Each number is 128 + 24 x the weight over its row's rms, rounded and kept within 0 to 255. Layers, rows and columns count from 0. The size above them is the row's rms in percent of the matrix's.

# layer 6 attention output (transposed), 320x160, rms 0.169, rows 53-63, columns 0-79
size [ 95 100  91 106  87  96  98  98  90  96  87]
[[108 184  70 119 147  86  82 145 104 140  70 116 116 106 119  98 128 117 123  69 126 184  80 133 174 116 145 101 125 140 107 159  97 142 122 105 134 136  66  98 101 124 108 128 122 120 110 160  98 141 147 148 130 131 167 123 109 168 122  85 157 106 108 135 154 139 167 140 116 138 128  94 131  69 131 136 136 120 149 109]
 [127 118 147 148 135 105 129  99 171 141 113 164 104  97 120 129 150 127 120 151 124 154 153 147 142 116 118 130 102  98 168 103 123 120 111  97 107 121 132 186 161 139 131 118 142 100 160  88 128 122 137 107 124 109 125 180  83 122 111 160 169 146 176 124  99  99 109 128 107 144 144 127 137 151 118 106 161 150 142 146]
 [ 99 126 127 118 135 122 119 168 113 115  95  98 157 129 101 167 130  94 169 138 147 137  82 147 172 122 167 137 123  98 144 113  70 150 167 155 127 118  84 138 142 131 126 144 114 157  99 107 162 132  76 113 126 122 148 100 166 138 129 163 130 142 136 159 114  87 106 141 137 125 153 163 145 110  97 124 138 176 154 138]
 [121 147 140  88 153 163 100 113 101 137 112 189 157 108  87  94 137 111 112 122  98 141 118 103 147 121 159  96 151  93 122 125 119  86  92 125 133 182  88 147 121 143 121  99 129 120 109 155 121 139 104 100 135 153 148  79 114  91  87 122 158 121 117  93 125 137 163  97 144 108 158 122 159 150 149 114 159 150 135 130]
 [144  99 123 116  93 135 113  80  83 132 181 176 156 149 115 140 142 114 119 116 133 114 144 121 140 120 147 118 115 158  92 109 100 133 164 155 125 155 133 138 134 127 156 111 117 168 129 146 131  98 138 114 102 105  65 124 161 130 134 109 186 128 152  96 123 118 144 150 109 109 144 157 109 138 104 102 149 150 148 137]
 [ 96 116  61 120 134 139 152 122  74 140 154 141 139 116 120  71 122 148  95 136 126  87 124 139 160 126 146 151 148 131 113 144 146 140 147 131  99 127  94 121 125 131 146 114 113 142 111  71 166  92 119 116 129 103 136  94 133 109 133 110 104 120 143 135 159 119 113 140 144 118 102 124 124 119 151 139 128 142 140 104]
 [104 172 104 150 103 172 101 130 157 131 145 135 133 143 173 156 179  96 156 106 123 106 145 141 135 140 157 100 163 150 130 148 155 131 130 139 174 194 107 167 140 124  90 114 118 175 118 144 159 104 153 129 146 144 164 105 149  75 150 102 139 116 140 106 134 154 148 149 113 110 150 127 124  63 166 159 131  97 124 163]
 [129 119 135 116 136 133 194  99 153 113 143 157 124 169 122 110 108  97 161 175 183  97 144 154 125 128 154 109 145 126 136 143 146 101 170 153 137 127  98 170 117 128 129 121  91 144 121 128 116 108 143  92 111 137 129 116 100 135 139 127 167 150 146 127 141  81 135 121 119 121 108 193 117  97  89 107 109 178 138 130]
 [115 137  92 144 131 121 181 121 109 179 127 127 122 143 125 118 136 141 155 119 120 127 127 128 137 147 147 121 136 107 121 168  94 158 101 126 133 159  69  69 183  74 136 126 168  82 134 112 118  78 138 100 124 115 159 108 111 160 130  87 127 120 164 142 165 137 133 102 140 115 117 178 119 120 138 149  99 145 166 116]
 [159  88 151 127 139 131 138 110 124 136 115 204 114 142 134 142 130 118 150 134  88 125 113 118  71  99 160 162 130 159 147 129 138 107 143 134 126 123 157  88 161 120 162 117 126 130 101 119 114 176 139 109 178 149 132 139  83 112 104 123 124 128 130 146 177 100 103 110 147 113 111 159 160 121 100 132 127 146 106  86]
 [101 157 121 145 149 120 155 167 125 120  87 145 130 140 139 158 137 167 147 104 123 135  89 133  91 128 105 110 124 157  98 147 116 155  99 154 162 134 117 123 122 102 143 125 128 145 101 125 100 116 119 130 114 124 120 118  96 139 136 150 114 137 101 152 172 105 156 110 172 130 138 169 130 118 135 145 147 121 127 123]]
# layer 6 attention value, 320x160, rms 0.25, rows 54-63, columns 0-79
size [104 100 113  94 102 104 103  98 107  99]
[[124  89 165 153 152 123 131 132  70 149 124 134 148 134 119 144 102 124 109  92 136 154 126 142 111 139 104  94 171 163 104 123 130  99 166 103 118 113 123 136 108 171 136 121 121 128 130 127 161 119 127 105 173 143  99 110 137 111 158 126 133 104 123 114 155 156 153 115 154 107 109 149 163 103 109 105  91 114 133  81]
 [139 127 163 126 122 124 129  97 113 101 133 113 133 125 128 120 134 144  98 179 160 148 118 104 118 127 153 123 155 108 117 113 153 135 131 115 144 103 123  82 107 148 146 121 113 112 144 109 133 142 151 158  99 173  71 140 109 118 100 119 165  99 123 137 153 161 145 112 122 147 116 116 121 136 104 178 153 105 110 117]
 [136  83 149 138 109 124 115 120 101 113 119 124 121 146 209 126 125 104 133 103 178 139 143 124 153 137 142 119 120 153 138 159 127 164 149 138  89  95 133  84 109 152 126 136 133 155 129  87 159 113 169 164 130 156 166 145 127 132 142 129 145 144 100 145 121 165 139 139 142 136  99 139 133  93 118 145 123 110 102 146]
 [136 136 155 138 160  91 140 180 154 140  81 112 140 113 145 115 152 131 125 155  88 142 115 107 123 128 107 102 113 148  91 144 154 118 148  97 172 115 111 103 134 154  51 123 123 112 144 102 105 163 139 152 124 128 175 129 105 149 138 150  89 124 123 190 138 125 120 128 127 147 106 135 114 130 155 131  84 156 117 155]
 [108 131 180 145 121 153 147 168 135 108 112 106 139 146 120 162 108 114 134  93 123  87 153 117 143 137 138 128  72 102 152 168 149 123 125 100 139 141 137 116 130 121  93  98 161 120 158 151 130 189 128 147 101 167 100 145 104 151 144 114 150 122 128  74 123 131 142 107 111 162 121 120 113 145 145 133 106  76  94 161]
 [179 143 150  79 143 105 144  97 137 110  78 104 166 130 127 130 122 120 136  94 124 109  92 116 121 124 112 154  93 165 138 157 128 145 142 118  50 110 120  75 129  95 151 103 126 120 116 107 108 144 105 132  95  80 141 160 154 193 105 113 107 129 102 169 142 119 109 125 126 163  94 127 153 124 105 157 130 162 132  93]
 [128  99 154 127 196 148 138 155  93 131  98 102 143  82 112 147 156 135 132 108  98 135 106 118 120 148  92  99  96 136  92 104 107 133 135 135 136 140 127 103 122 138 139 143 189 116 176 124 107 137 131 149 176 106 147 126 101 157  80 136  82  85 117 111 150 183 133 161  83 146 134 141 129 145 147 165 108  88 103 106]
 [116 102 102 105 128 151 129 140 135 105 173 130 137 152 105 116 128 133 123  90  88  98 110 149  96 137 108 120 138 140  98 118 120 131 152 127 104 111 150 169 128 118 109  63  90 154 122 109 144 116 130 132 122 116  85 133 142 123 153 136  80 107 102 138 165 142 133 112 146 158 124 111 121 145 137 128 112 128 165 137]
 [103 130 112 133 105 112 147 158 113 152 162  66 161  94 117  98 134 142 115 151 132 166 133 128 141 133 139  85 133 115 109 130 120 143 134 117 133 140  89 148  87 150 127 132 114 161 142 122 109  70 127 166 109 107 135 155 107 145 148 129 105 110 134 101  96 124 126  87 107 125 147 155 123 151 176 105 137 117 120 120]
 [121 126  93 119 128 150 118 130 132  95 172  94 142 125 106 121 135  75 134 131 130 154 125 122 141 102 176  95 134  81 167  98 112 115  99 134 100 135 141 137 134 137 167 127 142 123 114 112 115 139 134 118 137 157 139 125 158 115 143 101 108  85 153 144 127 133 153 135 120 126 129 106 167 149 132 140 157  95 149  93]]
# layer 6 attention query, 320x160, rms 0.24, rows 64-73, columns 0-79
size [ 67  76  85  77  81  98 106 111 113 117]
[[109  89 110 118 130 156 112 120 161 128 144 135 121 107 124 139 174 182 160 124 122 124 134 109 104 144 108 122 134  66 177 144 143 147 110 114 108  97 131 112 169 148 128 123 160  64 147 104 179 137 117 138 142 156 136 111 160 155 149 140  99 106  97  79 163 103 154 137 156 133 134 156 109 144 128 110 129 111 147  95]
 [109 156 131 162 105 129  76 141 131 155 138 161 116 123 127 104 169 100 117  77 116 157 107 113 144 121 132 128 127 122 162 104 142 159 129 148 156 123 117 119 109 140 152  84 169 142 154 167 150 164 116 122 171 139 134 138 148 165 156 150 131 116  64 112 113 109 154 128 117 109 119 139 142 102 123 123 112 109 140 132]
 [139 148  94 119 148 119  74 116 112 116 150  69 154 135 146 124 105 148 143 111 106 124 157 127 125 158 149  96 127 153 123 108 128 115 107 162 142 108 105 137 133 133 113 129 117 140 171  72 143 144 126 107 119 123 158 137 124 113 153 154 117 134 141 110 135 107 162 124 140 151 131 142 171 140  97 129 120 139 117 179]
 [116 160 119 141 135 183 102  84 116 169 111 127  96 167  69 183 118 118 112 106 129 135 115 103 167  85 145  95 124 152 111 139 125 151 150 126 103 107 140 160 126 134  85 129 145 137  92  85 102 147 154 129 102 127 110 130 128 158 152 158 156 102 142 166 167 122 106 155 130 149 144 111  83 169 126 120 139 104 110 105]
 [136 194 106 130 137 158 137 139 101 108 151  94 123 131 124 133 128 117 117  99 130  84 151 163 124 117 146 129 102 135 145 126 101 109 152 128 131 122 137 156 149 162  87 156 131 193 145  94 168 136 110 146 116 106 111 128 138 130 150 139 116 136 110 131 112 123 139 156 158 125 157 106 150  86 109 125 120 111 132 146]
 [ 85 123 112  86 159 151  83 136 156 151 122  85 161 129 145 135 106 158 111 130 103 144 133 125  73 153 105 138 132  78 150  98 117 117 100 114 128 127 116 133 123 122 176 144 113 134 183 114 200 161 129 105 139 110 139 114 160 169 110 170 106 120 146 125 137 112 130 115 135 136  97 169 109 110 140 137 102 135 126 125]
 [115 158 126 183 105  98  64 146 133 105 100 106 118 181 139  61 163 141 118 133 117 161 133 146  99 128 147 126 147 167 122 118 159 136 108 146 158 154 141  95 143 131 120 129 100 151 136 113  78 149 149 118 101 139 104 148 111 130 178  93 124 130 144 141 143 138 166 143 136 125 128  96 113 160 106 129 141 118 135 168]
 [100 111 106 109  93 140  98 150 122 128 146 161 149 121 119 128 150 101 102 145 158 141 161  86 135  84 122 124 132 137 127 105 128 137 133 173 143 118 154 124 121 146 144 132 151  91 132 165 130 118 105 156 160 148 107 102 138 133  81  84 134  93 104 137 109 114  94 138 149  96 139 123 128 107 134 110 151 104 119 159]
 [110  90 153 118 129 133  32 140 100 112 119 129  99 131 138 157 146 149 120  78 165 118 119 153 104 131 150 160 140 146 144 123  97 145 108 128 118 136 101 124 124 117  97 157  89 169  98 115 142 126 118 123  90 110 135 106 120 112 119 139 118 104 132 132 116 145 114 110 121 105 118 161 140 160 108 118  96 149 102 129]
 [131  75 106 150  93 116  77 101 143 136 127  97 148 132 147 112 119 148 107 145 142 134  91  82 148 120 129 131 136 121 153 103 111 127 164 118 154  95 137 118 151 121 127 131 137  74 176  91 156 137 139 111 170 131 126 138 100 150 151 145 164 105 138 134 153 121 130  89 122 123 104 127 130 176 132 136  71 141 100 138]]
# layer 6 attention key, 320x160, rms 0.241, rows 64-72, columns 0-79
size [ 76  85  86  71 109  90 112 126 115]
[[104 144 135 100  99 101 117 120 127 163 154  95 137 127 128  90 101  85 142 119 150 143 124 109 154 112  90 103 132 137 124 125 173 160 130  92 150 154 141 121 137 151 157 130 106 129 178 144 105 153 161 145 158 117 123 151 169 126 140 108 102 117 131 100 114 160 107 127 150 111 158  91  92 152 159 121  95 132 119 136]
 [151 157  96 106 105  98 188 156 186 127 151 131 148 105 132 168 119 132 101 108  70 133 131 139 152 140  97 125 130 111 143 147 126 104 132 110 125 128 155 121 133 163 135  99 121 132 150 130 143 128 113 148 145 159 155 159 128 126 145 148 164 167 123  76 153 119 102 142 109  96 166 145 112  98 162 161 110 103 148 136]
 [142 116 140 140 151 165 129 126 122 127  87 121 130  95 134 101 154 137 130 113 122 169  83 113 128 127 155 137 130 127 103 134 142 142  97 127 161 158 112 169 120 104 136  92 122 140  87  95 154 126 105  78 132 116 140 122 106 108 132 113 107  85 136 153 138 190 121 105 135 146  89 114  91  99  94 147 138  96 130 137]
 [148  48 127 162 125 102 112 138 113 131 135 150 140 128 110 103  43 155 125 132 105 104 143 133 108  96 173 140 134 139 146  81 154 105 120 121 156 137 150  87 134 147 153 159 144 124 172 152 123 103 123 158 137 131 139 115 152 132 108 134 120 104 138 126 117  85 148 152 142  95 155 105 148 135 126 124 102 155  89 146]
 [114 125 155 141 139 188 124 104  52 167 138 171  92 153 104 115 147 137 128 140 130 156 126 124 113 138 118 118 173  89 113 143 166 157 110  85 108 164 158 139 144  84 114 114 139 137 102 133 159 118 112 122 106 150 128 104  85 127  95 112 111 106 126 152 141 149 161 104 168 136 155 185 107 162 145 117 142 133 147 166]
 [154  81  94 129 138 105 179 105 179 142 119 136 136 122 166 187 118 121 169 112 129 102 147  67 149 125 131  86 112 157 120 122 125 148 110 108 122 153 134 142 138 129 140 186  88 118 113 147 167 130 115 127 139  97 171 132 148 134 154 160 114 113  85 125 128 133  96 126 130 153 170 143 120 102 135  97  84 159 110 115]
 [132 119 121 143 107  98 177 146 132 108 142 148 108  99  84 107 142 148 146 136 169  99 139 112  87 149 159 143 103  89 170 142  77 128 168 143 163  61 125 130  92 148 150 161 108  86 122 117 101 136 151 109 133 124 124 160 162 137 149 114 137 134 173 127 101 135  89 147  70 147 115  90 152 120  91 126  99 112 119 118]
 [ 96 125 158 112  99 151 127 102 116 170 125 191 155 132 155  95 170 116 134 139 157 113 102 137 129 157 119 133 130 125 103 107 119 129  95 148 110  91 122 151 125 124 134 119 121 103 110 140 150 112  90 119 136 160 158  99 159 127 103 115 125 121 125 125 109 117 146 113 147  83 159 144  98 139 137 127  99 119 100 183]
 [148 103 144 119 115 109 116 141 172 126 122 111 157  94 101 131 151 152 108 134 153 128 112 156 104  69 112 127 137 166 141 163 139 115 144 136 138  93 129 118  81 137 101 151 143 109 107 102 104  88 132 128 152 155 140 109 153 137 136  91 120 135  96 131 124 151 144 157  96 139 139  71 151 125 114 159  93 125 130  84]]